Each number is 128 + 32 x the weight over the matrix's rms, rounded and kept within 0 to 255. Layers, rows and columns count from 0. Numbers have three digits each.

# layer 10 attention output (transposed), 160x160, rms 0.101, rows 10-63, columns 80-159
178125101099130149092203094127065166066062085030076168189108128110120071128164059075163218030093127119124141160168181134218045112113123155151153038223209072127178129149209089196095154142044077154133129070159090126107145130080051072127138161
101031121151138107068077198168151193176113193130097123128140115080210111128131109173144089166146067148105194104033066189103032118145109118072115190113158150175143113091169122145112136139074120129092100171120132153111082196164138136116223167
171095139114136014139100104084130054058137121071150119187127120101102135104155139152126088127086209138187184135050125174152206165097055171114105195228139115174107157101138085120180123073107170060076139102120110173192057058086000220078076103
079111176153101046098145088205156059102136141041101104168119176187130197079143137145126255110143065063085071127054095107230255094077210128160126090203160108185070166100210099070080083062053111132096161087136112152090119082166150156124120184
144197155148079096164139108125128081140148089097077071145161119187131107111174164178045182178151111110155096118135177159154176109145203088125178134150119205093016182097129060081067100068133136188142078137106208045097091183139169097100099113
255230145139118071124068133138104163180130109053136121057069169050156156090123112034169106155087125149181113113130120115146135151048149060159081112104105118089124168165072177154166131178205157123134165127080119096148096109133187125150150096
124245210183059079168161114063048056111112127107070120136174103153092060118121101059085208135152212160255160130142215166152133075123137173084118243141030171052108138098161110089129155145147141151141122060103150051203142156131143143093097061
124176197235125170160076177138095146131119136062100151117100206063112115158153155031126097158129175124036089168045121149167145129090208049078103195142082175185088196074168184127138064147133112065171110136108067138185164070086158039097166107
243166139122053136052075139065112160186127083004216079156126137077107133120181128062165219099139246097161091187173166074185057072125148169116099253130089175092154181171139124139176050145089214011092139042136117150129090115085182100172127096
145165154175195099166102092141100145189127150185102140148149103168150089050154167135143119114100066091182127110165143108087167136127206076131193047098143115162105110147076163078158115180098098179088059167099145137070131077117159100119107174
096227204181160145148150156160123140111112176181000158123112251108138152199123113117112071030137047114199131162110117184112168082101122020147114105190092123044166074137137135187147158159016122170133084125118103074205139136159013070172152090
111032090132111168088213102155064072069131064129114153113127137113100135174158104141174129151153119121037134123159214144187122117232035144119111151141193142113071107053136068153099158094074068082167188087134093120100187072060112141175109156
102062089101095065129171137116184148106077116142128148126226076063084107097131092093107080153154205130117133086172101159069157166148061129168123160152168094157137145082138140180128186073151099142056111087138145161125197083122082217120192119
102123097170109112094120131091158107161099157087107086204161052046070056128143090147063135197154180129207158133043146192097162131128140139106123209221121113178123088076102149104211028108051176046148142105163146134166161121170113127039124114
125126116201118237110173081113123105170074092212107159196114105083149081129243153065131047151187146144086067086067167119124051187131176192156114181163137148206222151094121158194114118215089000106086116140108124156112093050049165150133206147
107191129218090146054110218200087142154130190116086147116107124126255110119167127025201162128102112088123175068130096088219148041063232062070100107122172128128051163089198163061124034082033046174149113138110125133078094111176219138124154179
120131105127145120108145138158158158091137205068091124140150000136083178074166191091128168160165151093061079115179082197090151103148022139111127195158124122254083144082144156065014141165229135097100083135137101049123083088099138179083160104
093163170162142131049160181193087126135165129220085123148125126093126030112117082155139134190130121145141253040221161133112051013102157108115139106070175163090131097032161152104103174198071105182175123116117160203096073086085223140122110111
145231144140080142114175093167129102074099148070107166132139110214076200119045160065092188075075049087102108120153038023159191074176230097142171086197070089100055125128148136084157088119101054217070126074132226121054166131165238025084088184
210150137165183211112091154066190154173082126207178126111139116086083096111173180087148039160118150120018112115197150111098093094176095081155109174000161062125165138179129139181131100187131044109133146155132125133085106045082157149093138183
134213121105175074078079230087098128076163147236040131156113118043112169175147144120181162111062126198204218137087195162230108048118129175098060148086098109051151095130157105118136173094034138089152093075099137168123128102147135115154057123
083086160149183187104087184140043146141059063038130156189070158132094057122133127143188166164157225171102237143051181103181088103132156140125123180088085126125092129107116094141144077161093104059157180130145154122151186148117127017139105179
121109101124127095134120076118127191081129096117098166111089070140153159123096092115111083108137148137122145150145148123159136152135126087117123138176119157148122072140166129125114104127131165104125108161152129160106096145122137114124077107
109108095144128172131121123102172109137140118121128140131174121146156113090104126170117132150109069136088166147094159147109081116106126174131085098161066126092142147074082184046128126100126088108082138107115100093164141137120119121157162175
116125149106122136141123127164151120114151134218071106141123166100124123106107128162123122136097179129178147146169146114132133079131146072127073128131133153125094203143139126163094110139110167143145078135137130131139146162148153082112138100
119132127159043066129132139130174098147139103100151144165169124114127158166104118166174115214151140187087155100155066119070156143123167097088129048128156130178132187128162090100139142171176088143158153125160080111136119161187176193130113189
145098166117129137100092141137213098121118161090186135102141117097135140147147168079127156079145129130165190057108129121143151179101162159046138084135083158148108129119117075161121127134124121090143135088145084163099198189062219184122146048
205105120156139137167193179121114112159119103197080101187112100151061126209107156110152099157068077129163140134163150047145125155105150059139105135148092127150119146186195121105108158094142183095145099145180125113098134157150141064101111171
136132124135065152127125152147130112154147138109174134146188115124143134095143115129161114133090087160069151124102159140114088146118119165163126115164129110158148175089121159133138116119113094072105155096092131109151125133125127080141123197
201184105119149139137111101115115133114127129149114110142065117091115142140145104152092151102144148113174135120142099118163133158160139026082155180124164157103111132196126118172147145141113156142166044116148166145116137122094165154117132108
106162138084041113097186090178021101107099091154113164103103102155116143109180089175122138187137126204113137142115119166099159099127187136163189118111183120071138101077127170152123108157144158149126150155106132116085072115148114085147123112
038136148065083107122088134172149125011150158126101159136072136089101103124200069183105166171171166138078140132148115128167109100139140129075185119096148140110174156107174092134129145154141177119159151136136127201074130109094171204102188100
132134138127144166111118123115135099149130122103127101081118051164126076106122107148133110067170118116161125183111142129150141134150166066133159179157117145130084115182101131160129083145138142155101125172122175137097089132185118068110103135
162085148160149134114146187112154135168106140086134123180144118085164136148094163125141116092089108105093135126157132090069137143088094160142090110144098118134101131154148096111097167120171098178178147119155096113101130083113135225109142106
118141189103078096102160100146155139204126137093093169179214140180121086076141139123145108202106148128136149201176095106045139113097205209136158105059155123126164163083127063116179067170118143174104161112077170109155107188094098178165086172
152125186148100159101069135141157124113170121143126157183175150184145162071134138170123115118091161160173157146089137120069088135142151158172143097180078104078137122149091141120131048163111115101103162152118073128100112135083075102111098148
056160118103153150124157102101132121073169106150064120134150196176073108140102114163130122151140100108110121136192146123124145076136098016132131163128151154169114123167099129140072148153107179102153114111167150114127150119147139144120094128
079131116116128113206177196143112099092081110131122085191216149124099130093150115190130099182113120139128108150181097160124184041128146201158060099119154125063069182154115151145146109116092103142129135099090133068148103111112159154169174154
175096121104095103088200090132106148120087110128135169173083124113132142106130064172120156111121156068149122116138154119161150085143152068103137179135127179124098135157090155104150151183105137104136095162157112169099102100101122103134102127
206146149131077212095123119165086094125142115201078144205136135139111137091113082120133130131098119156200185108109141106123115180089141046152168129168070132106095133194103129157145063116063183113135168106084117138138095223115097075110110145
099075122137155060142123073139082131139109140134203112066160104120130113149173131099146146125114098152142086152046135198157187136119096139130142122120166172161164078132138155110092156129120110150108155141115110113128128073175150052135088123
132160151116165125128065080174118138117166146127109185130106091151123138053111115103090135069151157128170160099101127118156081130135167094133178179119160095103106128180125186189170079136092183139158090138092146158106163192091135115162125132
078117167104151139150127077169141087082205118112140148093152177092155128098121146130150104179143196194203135161113126125114163097163146137137113072150111180116081151126162090154070096164189153111123137090214170178128114182086211154158071074
157090123116039155129148142171112152066133101154059128134126078144168126132068111108158122171125075117086111148158073081089083168097122058123116085149090116149133145127130174124159134158150128146181137187143151166120123099190047137107117101
173117158176134106144141164089144142121087108123141128179147067156145158094140128096071142062129097181064162155128152134111083151119138226161107149169094078100150127140127123123156138080075096120080120141114115102096106128157120139156135117
081131103114142186122143155089133109132097111166109155158145166155120152102146103158136116166136179127109135136173112119129118112158155145148124117125170141114127135135105090100087118087054148098130093110101122111186105123068156123117172157
106056133101100080142123187136148078132162136103134137143175141175143156083156100137172111129110107137125096170089109101095173157128153210139115053122145128099128161101131123112134076152125091106116133137101122149145106141180126073157122117
071113121098163098147177135080170125086163114142067085137138137101120093184149140123113126190147142107127118164199107058129130054137108126111113141135149127127108137148147144098141180125104152144176103150157101095117153152070129171120119121
119134123143088088088184144101107084138156085044179100067121090112117097155141140102101147124169106135155081183115169159170184126141135149150094136096107162139151134061127128068129151127202093161120111151054194170115097078160135132119141097
149114073136149159226122085184139107099121112156124140141085137078126163123115173146122155109163132153202158079077162142148143160131100141048082132148156117166100175123152102162122178094171122153179115100183111096149136175136185121116090088
112071166162060147109121113171134153192035121141175132136158118114144176134159131167122167140080041134160157106097152184069104123127051180109083183137127121156152128110098207076133137142162119143084172127095097107131104091159072142111124153
089092126126081110134132148123120124171080111115155139152179134161177108121106151129126143178113094138102126115101134169097093099130095216162097108145102091084154142076087185085109110112140074147094155109093120091163125138134096139162149172
072071103157204115142077163086175083179141142025143108141165113130152119133155143126133120124143082125142171169111125125162132157171114169097122112135140127141119104128143145135075087122134040098149131085137052076125200149097150188187112164
116075121147109121073130106109119125217107170082182093138146129146100069069115141127122149102100102120140126170089119119150139178131134244133113094112153119100137134106142148068175114101116090137100123138117124158149108089169120148115118136
# layer 10 attention value, 160x160, rms 0.0668, rows 11-63, columns 80-159
117118106073180167094144107121167066147164097113176123101118075024136131144243160104197132074120160244145130077089061092055158086102126144134204176230123091092122126092164088124101101068081107109087100129072096148159167110145147138168074179
194143091146160160191124139107078043095102076151230101085147099172114238026182130130146124163135158169132092112038150060134129115197167103132166090119172146123104200156104142114131164151160178157097160132180190198132042137133109118071133125
130152125131062197064093112149000109126130160124121169178210167135151103125171123137138121230100071116151088121150011192082147071221166178083147125160070143099100183124104137156024122147180141140129058144123159201203158088120171169044164133
152143153140071184079091108123098088148193123122066121166046178231140128128198115205082113086081148157156134142119134115139095192195099163127224221099093123076180111148123144087098090165056209165071110128147161184171106167153172107142137176
148145136093123081060098141126075050156124198128123139173013132053177225166146117040119110068079155123128131150170176089203071192041149120143058095144096083108097077114191122138149151118187171081170115124140095179145111136195076131160186158
084194191126103151048062206100162083151142120153181124146107128155074150129145177110051200135086105141092120202121180100118116115171079155087143169115150127122177106027079123148109104164137076141116147099158099049146088131134127140150180143
114194164034142222111059132106041111177083166128117124163092172154101135107077146000106091125129142139073133067116132128186094144135126109097163184117161112180060133158082085091034120179135030130116157147142128169118219119071130138202071106
139145121058115063152096127169137099107131114149164162209116150129079104128081159008168142140114193124077132038113149140120097105156130115172117116053125121099124204098100098084140198081148125056109183087234132171126114115199142110143172108
141126154126143129112160164077109104209126154102166125109159214167156127085127108123107130076139019146170124208096100108122181105102168136155184137113094112088120083152111165197180080118186139088186128188069175094183176093083093169151093138
026196185171102133205110151100119104106128225097080178061109211153090156074151076162097089073154134148103166141161062074124127060138156105068146170203189094215064170096172120125094087134084102104125149140062068119220118196107099159095191140
122102140180147080055140100204088122052119139141149101163244109162121135155121116119075117180085131082181116042194187137175104078255147130054088134125122196128040157149084146152122154176049017196125126181147131127061117112120141099105104155
091101055150124128154126165210210120165150114120186123058182164142092087171124116092076131160137153155124113203119166196114192109142117098123051085135125104192095135066156095154129133093182137129112136094082106100082109134180118102115151095
076089091133170168118097116103178134137100052072171078198157170083129094083114115208113194161107175114127088077107122102136144133134149117062180186083085104184085178143075149054137099154148185086074161108063100127119115100117131120091004054
163063001127174189091180142160181057206139092153114188157228171158147130130181084056139117046156072067120104044112215148118098175091220127135167160171088154195101130133063145069147061168178114130096090110140116162082201051117120133166124146
154183121094182181063149120167131083239082185160140076149154046125193071099119121098167105131165069158142090125169090199104077054100129135082117167159126178051119097075151101120025179115111067142094101131130130193244159083091095127091087092
131119145000131115113224218226138145204147172212163139104118149084100058103172183188044114127154196171117126121078142014160057132131103123079160148128078043162034100070100174164120124103158075180113119135036158078102187022172149151131080087
057160092096122146026119181141098153049180136158098153123152130144161070136158106196162139138119050183157142102172128140092076108117117095171245126102132156123169154029141102100131103073083117159106133179107140098110142121088117131106082196
126155209118045137116101059102054140144128135124067143166150190154118122175038142112078114112151134083187183193145099159080098129029108138059103138200075191054188090122196111086145172105170163086084077175051145098132125108113255100135090169
120088150057160123103225184092149111118111129121121120150169124123096110173087187059179099111196112122112133149142155058146090161083135133174120080127079151202153108082081086183152155122134155145106076162136178050118129140082118128183122202
128162103157041160170222156135125138063108213120148152088125136063058221102120086184158131059180037166080124084081087136139062047067115133131109136174103155173071081077116105093189186126096118156126156189154116086115130138166136121089066142
140145136123163116070019186063068114114040148112138082196132061149165083180098115103122152103066124103117120098090136063162164157201102139106254182100175146124186137182110135050105075134111045114153083149232103158087105123068101150115054205
131133121124139081182082077127135145134139138141190139129133148085202143143207139156113144151159078089148096152124115120121151138137115114095161089119151114098163146177139139152160125100110120193112145143119115169149102103120137106134126152
069094133117079102126101109132124077106127153116120126159172169126142177107179140082124143083113130116212082115141146115148152172071107141107149112035148092144092129105121138114135128124153095092111118121143109116091122195127102095111113112
053145155123129149125126133146119146071131140166124112125060080130116136078140142176171150158160114145093116100145141100138133128169125139099158182169160129089138115186123113123163161141102095142158134091140120132088096154109123153133113116
143180058099135171147103164151121126122104132122155155105071095144115052105133129163123083148096157137177150097122087124119181152149096120105090057118102217117100110091145178118118163121097113128143125131155132124088148157090124158132140079
090168139069150149109083181134139100220112175106121100161142111073142087152146137094094098077151147122075128162077119108082157069106132150141115155140177160108126117125152147076065156110148029138147086165200158171106196119128170120181142150
132150165072149145148062099072124112129082112096140072074082146166111115136156120198171153103143185106181145119126141122183109174171094114175148122148117084160141092139125162136174172162160131149125145154150108125168076155100213136161134102
107080127132143110144113115122128122088143144122111164153132164184095085109123123074117138093143158104168124114176134153090181174071119094159173113118076173131114103145148112071131135101180175117105157132147122110127149166136093124132155152
137114143092144147162126110162137104136103098113153126114085086124075172133096122128119111166117122141099141121122151110156095139174145165106136152166136113108153086123183137095195158159085134123108100135172145156187141140109188149111080112
134108111140136053162098143202152218116130123094084151088114141033167136124149129169139113104099093096141108114124149110098123107055078103160118089174145161170164227102147113122129132135168174088131160092110149190145084046136106111184121083
173158113205173108131105125148123149145106132085177158069197065106156163112154149086126103172131131153132118154112093116102078166107110149119162151180146142109033090160106183155078160104080067130145028138109150137087177116127163154093021093
186129155136177126151194145128151076097113138119115139131083140107181212110146133174175124162057108146127154054181132115157129078102121122175136132105109124128179111128160137112146136153104173144126110127120083104144085155149091124080163138
170199088116108150116107141132112109122123157129209072081106159155158042146166122121133151142234193072093107162103130214123123145126137134090110149124129127103146120094134137144123120098143062125118123147089134097088122132075183152139178130
115167107171150141121098171146188162164149167147136147081076057125094082152139135157110147078113108153094164076120073119099166098052118102121184125222122171169089102099098143136131157099177063117151137095058163182111120102131132081147174107
122147133117115130161073148133118111118122126146118200147072120095162139068105071142133101143174115145139152096120131080139071126043114152093212110111141165156098185096098163085194109138120141125109071137107189092159140195133147148118145165
106109128118155131105099115122095126126129076096116128160103092142134149098143126188097105219121098161158108134110112150175086144221122126128154118092120087102142132141155126109152108167088111150116115113144109144127066161164105170107049122
049128133094124137134073151143104140162173107156106050102139191118148123079087120112148173082121153127112117081146140111114124120096111126129141093112166185129144146143123139106108171116140191116205155055116133114076121201174174099152122084
171153116111124097166149076186104153158147131140124118063149151097148143152199137071110103148129082091114130127067175095130105135211122152102132098128135089078196196152173146139072096073143141158174113133153136141120163109138144100129104078
134114115134148161172068082140144159111084126134070178134061112103108157123147158146143107085103179105155134139097153107116035139094143151113162111129126146133098164120136126111160108150150188147115148109166154134137087174144185142103160154
138113097184146141094103151105117104092116076118129115083212254115122089116100137118133133139126096174112117149117122122152189072094105117147127092134116123083124182145145136162118115130170159110098182126125131158141132152128086115156113096
113122125139150145125125084120151133185087135154100129143081069149128164079097169127136102131087079200095120128193141065134062164089128168155174132130108104116155099065147085054179124138079081126142106165180126153112133114143117133082078139
123148078119119098113092119104166114141114115125119154088125079119167114122120092188116136198134122100107164133071095088149169170080111138105125197166164136119158127121083178124154188131085088105102081144109119147086169162167060155140184117
200149111121141105124127081125108178096087134106125173110097080102159119131210108189113153147082167090181121105170171180116119137146113163071164135144110076130121168108169080136117150112061168125153106153113073125104117081128125096146163102
124178140055118107110099107165073122109179142153128080163153171128110149138195152137153084129086165050150100131137153125110095126046101137114151127107121180192151083131113115109157085114213129124103126175116196089177101130116159102109100140
108129146177116125171157088143087112125162114140170140185109126166122172150094159107082124110107114127182141112155147106170127137141130130182119113071157083128144143077098142108184110166105164156138156167215141098085123222145139129142099120
078144123180134130132102149138088112150133136116083114111109149100140092116109127117118159080092155124189107088127140152102131118112125131187160101080152151144177155106113137078039140091156110133163187131080177080137115137140114071154211124
135156143118125170100163138187087156152132111140147127062127082165107116105096142172119152094146097136112107119065116148142109181132106120118083116120072116126137103186108137169126202129091080178162113121149105134112122131120178158143103135
129111084119155140089159148160142116152123141128174112124181131122184106160125119111132158082121128085126102134071102155128153116111096077192089084119129106096141094133140113148079080085159113105143185129106116115147165135138119102120181100
142113144156152117123072138116132117170093168096139132093112174181091118142150068055131092110150127150103113125116127131150131157134124118113100165082133162041130096138127111179119131150085131107120134143179151187156119092123114149183095118
171118130111139083092031134139135155102152143129122173152155233196211156131088121082153139094147175131109107081133152087086166125158135106115151071123091163113108166144123111159098066086198089107131143136129111097091123182109116092116068138
100149117134093100101115129174104112081130094121114132176118208138168184086097104136156149090116146114151063109148146140091135151134126091160107054105150167147079157073127122122103121146180096128139159097098109093102128148137075066113134161
087148127121132081111078182157092073103087141174111135108146155192119182165050173141062132145129142158109118097121123130093142131113082115123076107058108151126184109128120115108113167067092112158090139153109125136101123149116110129145119129
119116129161136133105062139149204087117120119139130107097147145113156121128167138022137146079147143133122096111107123111084139100105115122140125096137132135154171117090079129088063114120142093134123160124072123081151173134149129100088168140
# layer 10 attention query, 160x160, rms 0.0682, rows 32-64, columns 80-159
101094114158131175122111153138154122112142176153108115128143104132176133135094131145096170102106087115110151137083146149082156148193102166092085116117137117064132090156128151174096124100100120141125095142115094138114120139125110104107097116
141154161083099086131166174138105152135128157153163142107157120099134131128097123115157145121122097098088111134140132141103113106046176111105141087144101181164136119095150136089140114117163139169130138126180184116107081116153151111084098118
174071136138123141093060037095148131119119119090163137156091146154080158134178132152119153136107150103122123163060140108149144158186125150154130147117178033071149170188123134098112129139114155106147104202057071230158194164149158155082108109
141122074111107160181097131147153105085119138128126145160111125135200074127131138110085131111129173146124074094110128150107165116204089135129109095118169130063136122136133105158155106169082056101147131118187071151149118132168156048157126103
127154086113158109218126176196142164175111156164161098065067108167132092125087135115118101115212086123173109093110095083205125124105189155072147128118159123233061056140169069173134098171121113127159097114188175135137088126181122137154090121
073152092120104107151209176114084121201132162149156100137144136126166109211140138094167091126170100086123131119164181147154140080111157109136087146107132185172175128081144156148137089138127071156117165077151094061142076106112133078125157162
100138098122175129179156117167155169120179153254168105081096150154109096194128158126165167086186148102171091153101157075231058040145157197106152113136130122193049141153201071133146188124057116081148086126149134125091142164193087151120096174
141148124145128149074159123097131112143127146129130129126151126095166106126150169091095142078152120132112136123170150167130131094133134099132079135166083115141129111107133129064125138127183128176106144125118142111148127113139126138158158160
152116128136172121141196153105088078170122118118131098069131146159113145153224135145123150103174113145106130107095146169184119191090147121104101105065116132115107178072152116141094102107169020185092161138146154148113143119097101115088143160
180096141098116067117063109136110058094079105082177124140125085139112082137160124109105127124126156145112102134076122116147176195151129101135121149119219096087118106151101121123071129122139164127145092194109154197092172115088152183108121113
121117139110154088149133126134152124109111142104151167140131083127150160109092154112110130081164113077110113104066119106114125133118158139136133116092132084076089064068133157122164052093146111155155122125102121128174105068095068145135135116
174151147116100148160165145133074101156121055136157130116057163078052183136176164080199146172113137109084158088112154155148106059124117086086146161112089121142143139105158164136125105090146153113159193120161147124149101130123129148096171152
110124140149139142109132123145112098147181117109100146106196175175179111075082160115154051062166129091176126170171113145128137156142158149149139075152093096165112106107082096121110043122110128124121088105122191084109122101111087099122118191
122105075182108155134146151107133102144180141136149137110122138093146133108172103116132167176108137130099123133108157186098131103137151160160119097114125158147140164124125090162129119134175100114087157118159070158128125113099106117116133137
139170107121134075160156164170163157089121086148132101098083095067155112180106054127182164140153154205076160095121148154127093084106113130125115149145133156132174145124125143169143169136136141139173170145174127126133125118109186086134103061
100193106109113136120048136150182122113156056163113109067118080152135172083140126146125135130093186186181098109132125142092112100154153085082051109153155092100094142167149103126161154158098120118105096135123135097102141127174139117120121133
072143159161148114122153115096166165183098130116106189119174116155155143156112139114150095120165108089113109136142110139139114128185095139141089145125158068169076133034159132156143117151112104154114132141119166088056160120169076123163103203
178118088153121095107111215150149095092156111121071142159119124150099088087135150162100137141076115136109124110134109137119134162097098086069134086130183175170175085153135147095129115048111187083082135162141097132149156141094156122124119121
114158107132162142143124072169134196145122105115091145150121156137091139103059124145081092093173104093115149173165120097108113141205125125145130132127137066172084147146128150129158102124083177114190125151126194086121150128158065166082105091
100088119134074138040182135110073093146143104145169147160144123143036108191119101115111124168142142118109135173123139145134145097160100142191152111111105181101151083083118108097110194109122109105100143104097116152129094084155184122160140147
095126104155120179101112122162156112130166155113196083101173125141109116112081123100089187177055116125131089142094131142103137132131074136083119045156109177161154059097134120109160102128079196102097123137091135176133113089173141157105087148
168165163116173093164115166112049096115063118188130115072116131143140136115131158102098135107103159113143142108148146141118120157161124100137122148148134155165072195124099123191111131176080120124161152136159173117110112068117135107127123114
219131158109131122086048188170171097151109159093160086165123134108171039177092137103125128105087071141186107155161156088106118108158143089113103158188110175141140106151067085145100166131112164094177134142092182170083142100081182115110116122
157141132117147149129165140117136167091165094148102098099123082139047142172130095165117102123091163138124128130125111128180118099117125117108111090129140114169125129179161141142099193099064191086120130151167146120127088120104152110128171109
103136087112129150083140177105139134111096156132150089097174116085101126176148097087157171104132184147108080112164131156108098111177147138147073101128127125191135150121139132128162188113114177096102127181105126158075136097100214181127135163
072105167131091141066129131135176082149127098163161114154170155151162113108132124108074154102191158158132096123095192132108116131140128153138159083099098157133176137050130099106137123120096062100078106081093118159104132134149085129112104129
144160134172093155103128169097188134207114146131058115210135167166157082098120101155122113054148109089170172131154164093113110080124147087117168184152099140165173122115106171064155079097092171114110175100117107081137108115102142079109117140
127156168124138122152142184104145152151166115130112124148161125091162114058197110125130146111142149160110122130112141155180111134115122087163142159106138168147176149095159136189168116101149068173105156098153141027128161099133054113112138082
096135147101074120095120154133165110068162145152099115202152171130132138140119132120152111157096131109137101107138109114127118107114146139114158122136130200079167086092102119138118105134089153123123119158142123133141099152115163119156164073
058120130148182162165161146114131123164119142141130108069156127147178159079125142120118127120142156125117105124080153131155135165143100142158088112130144100096113155095121153157162071149151093089077115097183093131127103092154106139121153138
098127110107153106154146128157118134112110173080167132071126129141079157192142173058126087150092135099107105180174108118147164169122167120132072117113100139194148058145129120117140148135124128094091127125116144145134123120166156140124129142
167100135165149101189067180130074115132163102156126124067177119122177122169202163080124186119125163124128093114087148136117150156140117105094096155134134126172084159070143101094088122120122092121091100109155096144160128143065132112123088186
204200163111079142111133160109172080152073155119067170092048130097112120104094121128128122153101045101075168086124085110123144221089114101111148127109149100147182077110148143168109127127192070159146112132165109176153146096095182196069065076
# layer 10 attention key, 160x160, rms 0.0624, rows 32-64, columns 80-159
168130150133142162136151114087126073061104166128154120134086078158111094054150174058096129103105139200116163114143129150143133119103130113127097156094134171169120128182099128083131148139133124135102110074142141091138098163105117158135131152
177050099171174146108131084134124149145127097111111138134131121131147126088161170167099094172172148165132112153078098125103156132186107131139144140131139128104112102136089146121109139136075104108112112065132096178149112151155088088120128142
140143163172124103149139141122103109072152134113109171124150079140134158117163131094134093110153126161143211080160101120073119121118084129102092150034129207128155170069114144161133120158127139168142122085164147139138105109091102101072154102
165122153129081165113135101173119123157157120168125160121146090120092135116162128164124150136128132163144103122086169105110094161124123115103120122150138141149143129173128168105105178178088223135148172112110146116086124112120122156132127047
086125094136114177137082059143102144140179131189183083117127071142118117075173088134122163143158175145157093163097135122140138092086177150113082083211101117150106100151157091110135167076090160044113133107092140130093075124157111085184100174
112139160113198133175101125107092099100071091102062154177116128151119174089082220145121121130115082110135172083123136105112116162112094193121139160095148134131177147112099129104156092187104118183159099162107134125193117100074119156099117095
070164122143125110106123148121162117129133104140146114121153156125136122105137088089157139117141160163142158172163145134106153124126145104123110099132091105134140118134152104155120177150104139147118148065171161163110082103173131135129150163
137148193131133085157143161113153124096056170074073219142148121127080152062114134107093074103117066096134152084175130130086170160145021167175121134051134162095146152071129242147146092174105101218179126167157136085177131120049139114090170107
100089114121173065182083160097178103095160173146146167114130109128156141167187092155141175124167154122120139087074099129196132173100100099118097158145116139122150143071171164148126132064151100147127091140143092144111129173170091162133170168
132077155125130116155060097083177159167115124052117163155128141130089123104163121164153113129179162123138099102118082081138132122136164107098121103092152186117119078162139060084152140102062137106088124103187197137118130140108116123118079153
150133114108179109114143140111140183137087123137107123155147142177163131043111121175164138136200131085178169107141119155130126185141127139086104153138110067133215056139095094147173108177122117070090126191129094082122131155088112166157102154
173108154132133103111083151164145100089167143137128181120120122205137161133087170137074161157085096131112139067092127038105126140084102107108175119123144203126156087105137168084125131153130222127133141142109144102160117135207176148043159049
122102109142158107142143178102138112132136122102080115128118148204147121148087155100120077084134114084157150148130170122108152172142151167145151150197093083135081144099131092136141111129135090134083168143171096032150157122064063129180118174
197091146093144166096127149084121155141142127090114114113116059091085098140148155129146111178122127168109123132164070110122115141123084111132142148117157180047167141116147131135157176127108175124108149084093151139127116129153138158167137115
129159093110104171098153149163219116091130068139161119153125069050168102147194096088154150169159136188102186120134170123118086067159094117151138125097143113109181128097174161161129150057142161166135106174104189143116119138207174111143117066
135157075168099167162175094148084129082200113149080103112138107124102081150121150074121104138140205161166161123188157130109084078190100130126090123137126119142094105052138080172143107128144124165118087068158156090174111124116054128089144122
028160124131231109199119155153178187144121166099103178118172197174148140129066107125127106100127148058099109136190087152108161186151156158194158133145119027208132154113154114194176113183165075155170134185104095085089149130078039102145149132
200074137107081106116185172137117122128144137107205154184125101060092034153118107159100118164138106150096132095151161138148140149141153104098148082155117131131125169105125138095081103122133147097118095112139079118117164152082139108069138157
155202097132167128160143146188048228136076162111095111139109158185209132141068145136173119077164149048123149132114080137108122150094114091158100113079126061148170098143108130139081146162153116101146144120074106130129156145120108186157110110
109111139112080125067188106135143075135152116109111095111140053105065160149123121129075117110062085155111072125087130131125146050130148119117166147120089167091090139079198109168101188120057185134099159099129138179091156152196176141123150161
130132145035111112071089142137067119132106112108087116173153084087114105131126145102132128146121154121126171131110122147164121093151142145052150151170099184091064132128135088151160130092096126099131094107133192129130125127130132142108103126
115127158150106103173099164113144111126128139182154125084126139120144164142187146107132135154116186125146147094130105086117097113131052111195103106139145147163143201088098142147074083131173044126153119168170109142089102120109093124109193140
167091130134078140088116104117088069138128086141122180092120142138124092135161155143143129156103127110167090091097156077131072167171081129110209145129126141192088153100103131120087131091103122207184095174126141119087143133163141097164099148
137111130136080122048132136121161103077160104116119188118152076093084160140157034143109176109097123154119109162135095108144168129081090114145138135177151169158071130069112083135104182064144159135103159101080094105104103122167103151127157166
116128122185047085080131113135146173129163116091136195116153127075088134110150122176098155154077173107138101164143105143139143072158049165112173137119136177148133128092148131115102163091135124106150106150131171156066098148150159117104114138
122127164102136146121171159136144075147150118146107110161131091145100059098084111105069139149128120116127112122110169160140154087172142180107122155153078170102098141101120131163169130198073082151120118108160119105105109127113174147149113155
139147168106129182132168149183111118164089160151108151139119119139244122080107202129124137110163088074129105099126173155095139162164187156104161124130157172123132173121120154144127059127150100147107178194126100146145202154090094090125054122
157126089125100083171121181110146117159105126125136122173082132131132116142153082144153170133168112150122087093142091126119144143138099125108144158150143124075190091112151175173138129120159125122113135150094106163140160185174109139191157091
130155097123097162071157133132115056100181091146106076131132108134080082186117163100096154125177130132147089083109216146129083123183158151164118194138093122064145123061136122126116125138076112115098094225081103193149095158082161125109098137
115173076125162086172137167110166142154159189137139113131085087129130148066140130110224091079130167156088133108176101148094158148146101160106085168149145089117124140123111114122199138172112134052131180141091098107162116092112098164180113153
167135130138095101158107136105111096131133172098179176093078154094114134143081125150118126154047123045137111169075103112164146176105106141152137111137064126154107071147095144176141138146173158091147143058154110146185137084200094156049116123
129092131126180112178119117098120065122118162180145173126139144106167120142163075132083110159163198145102156152183178171144165169172107112102076119142113137126091166109166095137094084131104090175113130074250178132175166090149122113124183132
183037143100171123099141094107152079166090127147102095148099194123161100097116125085133116116118132105112104098144151169125127102078132126138157116107152062118092163164125134130145140143139137144152176126108147131172087088094162086126171088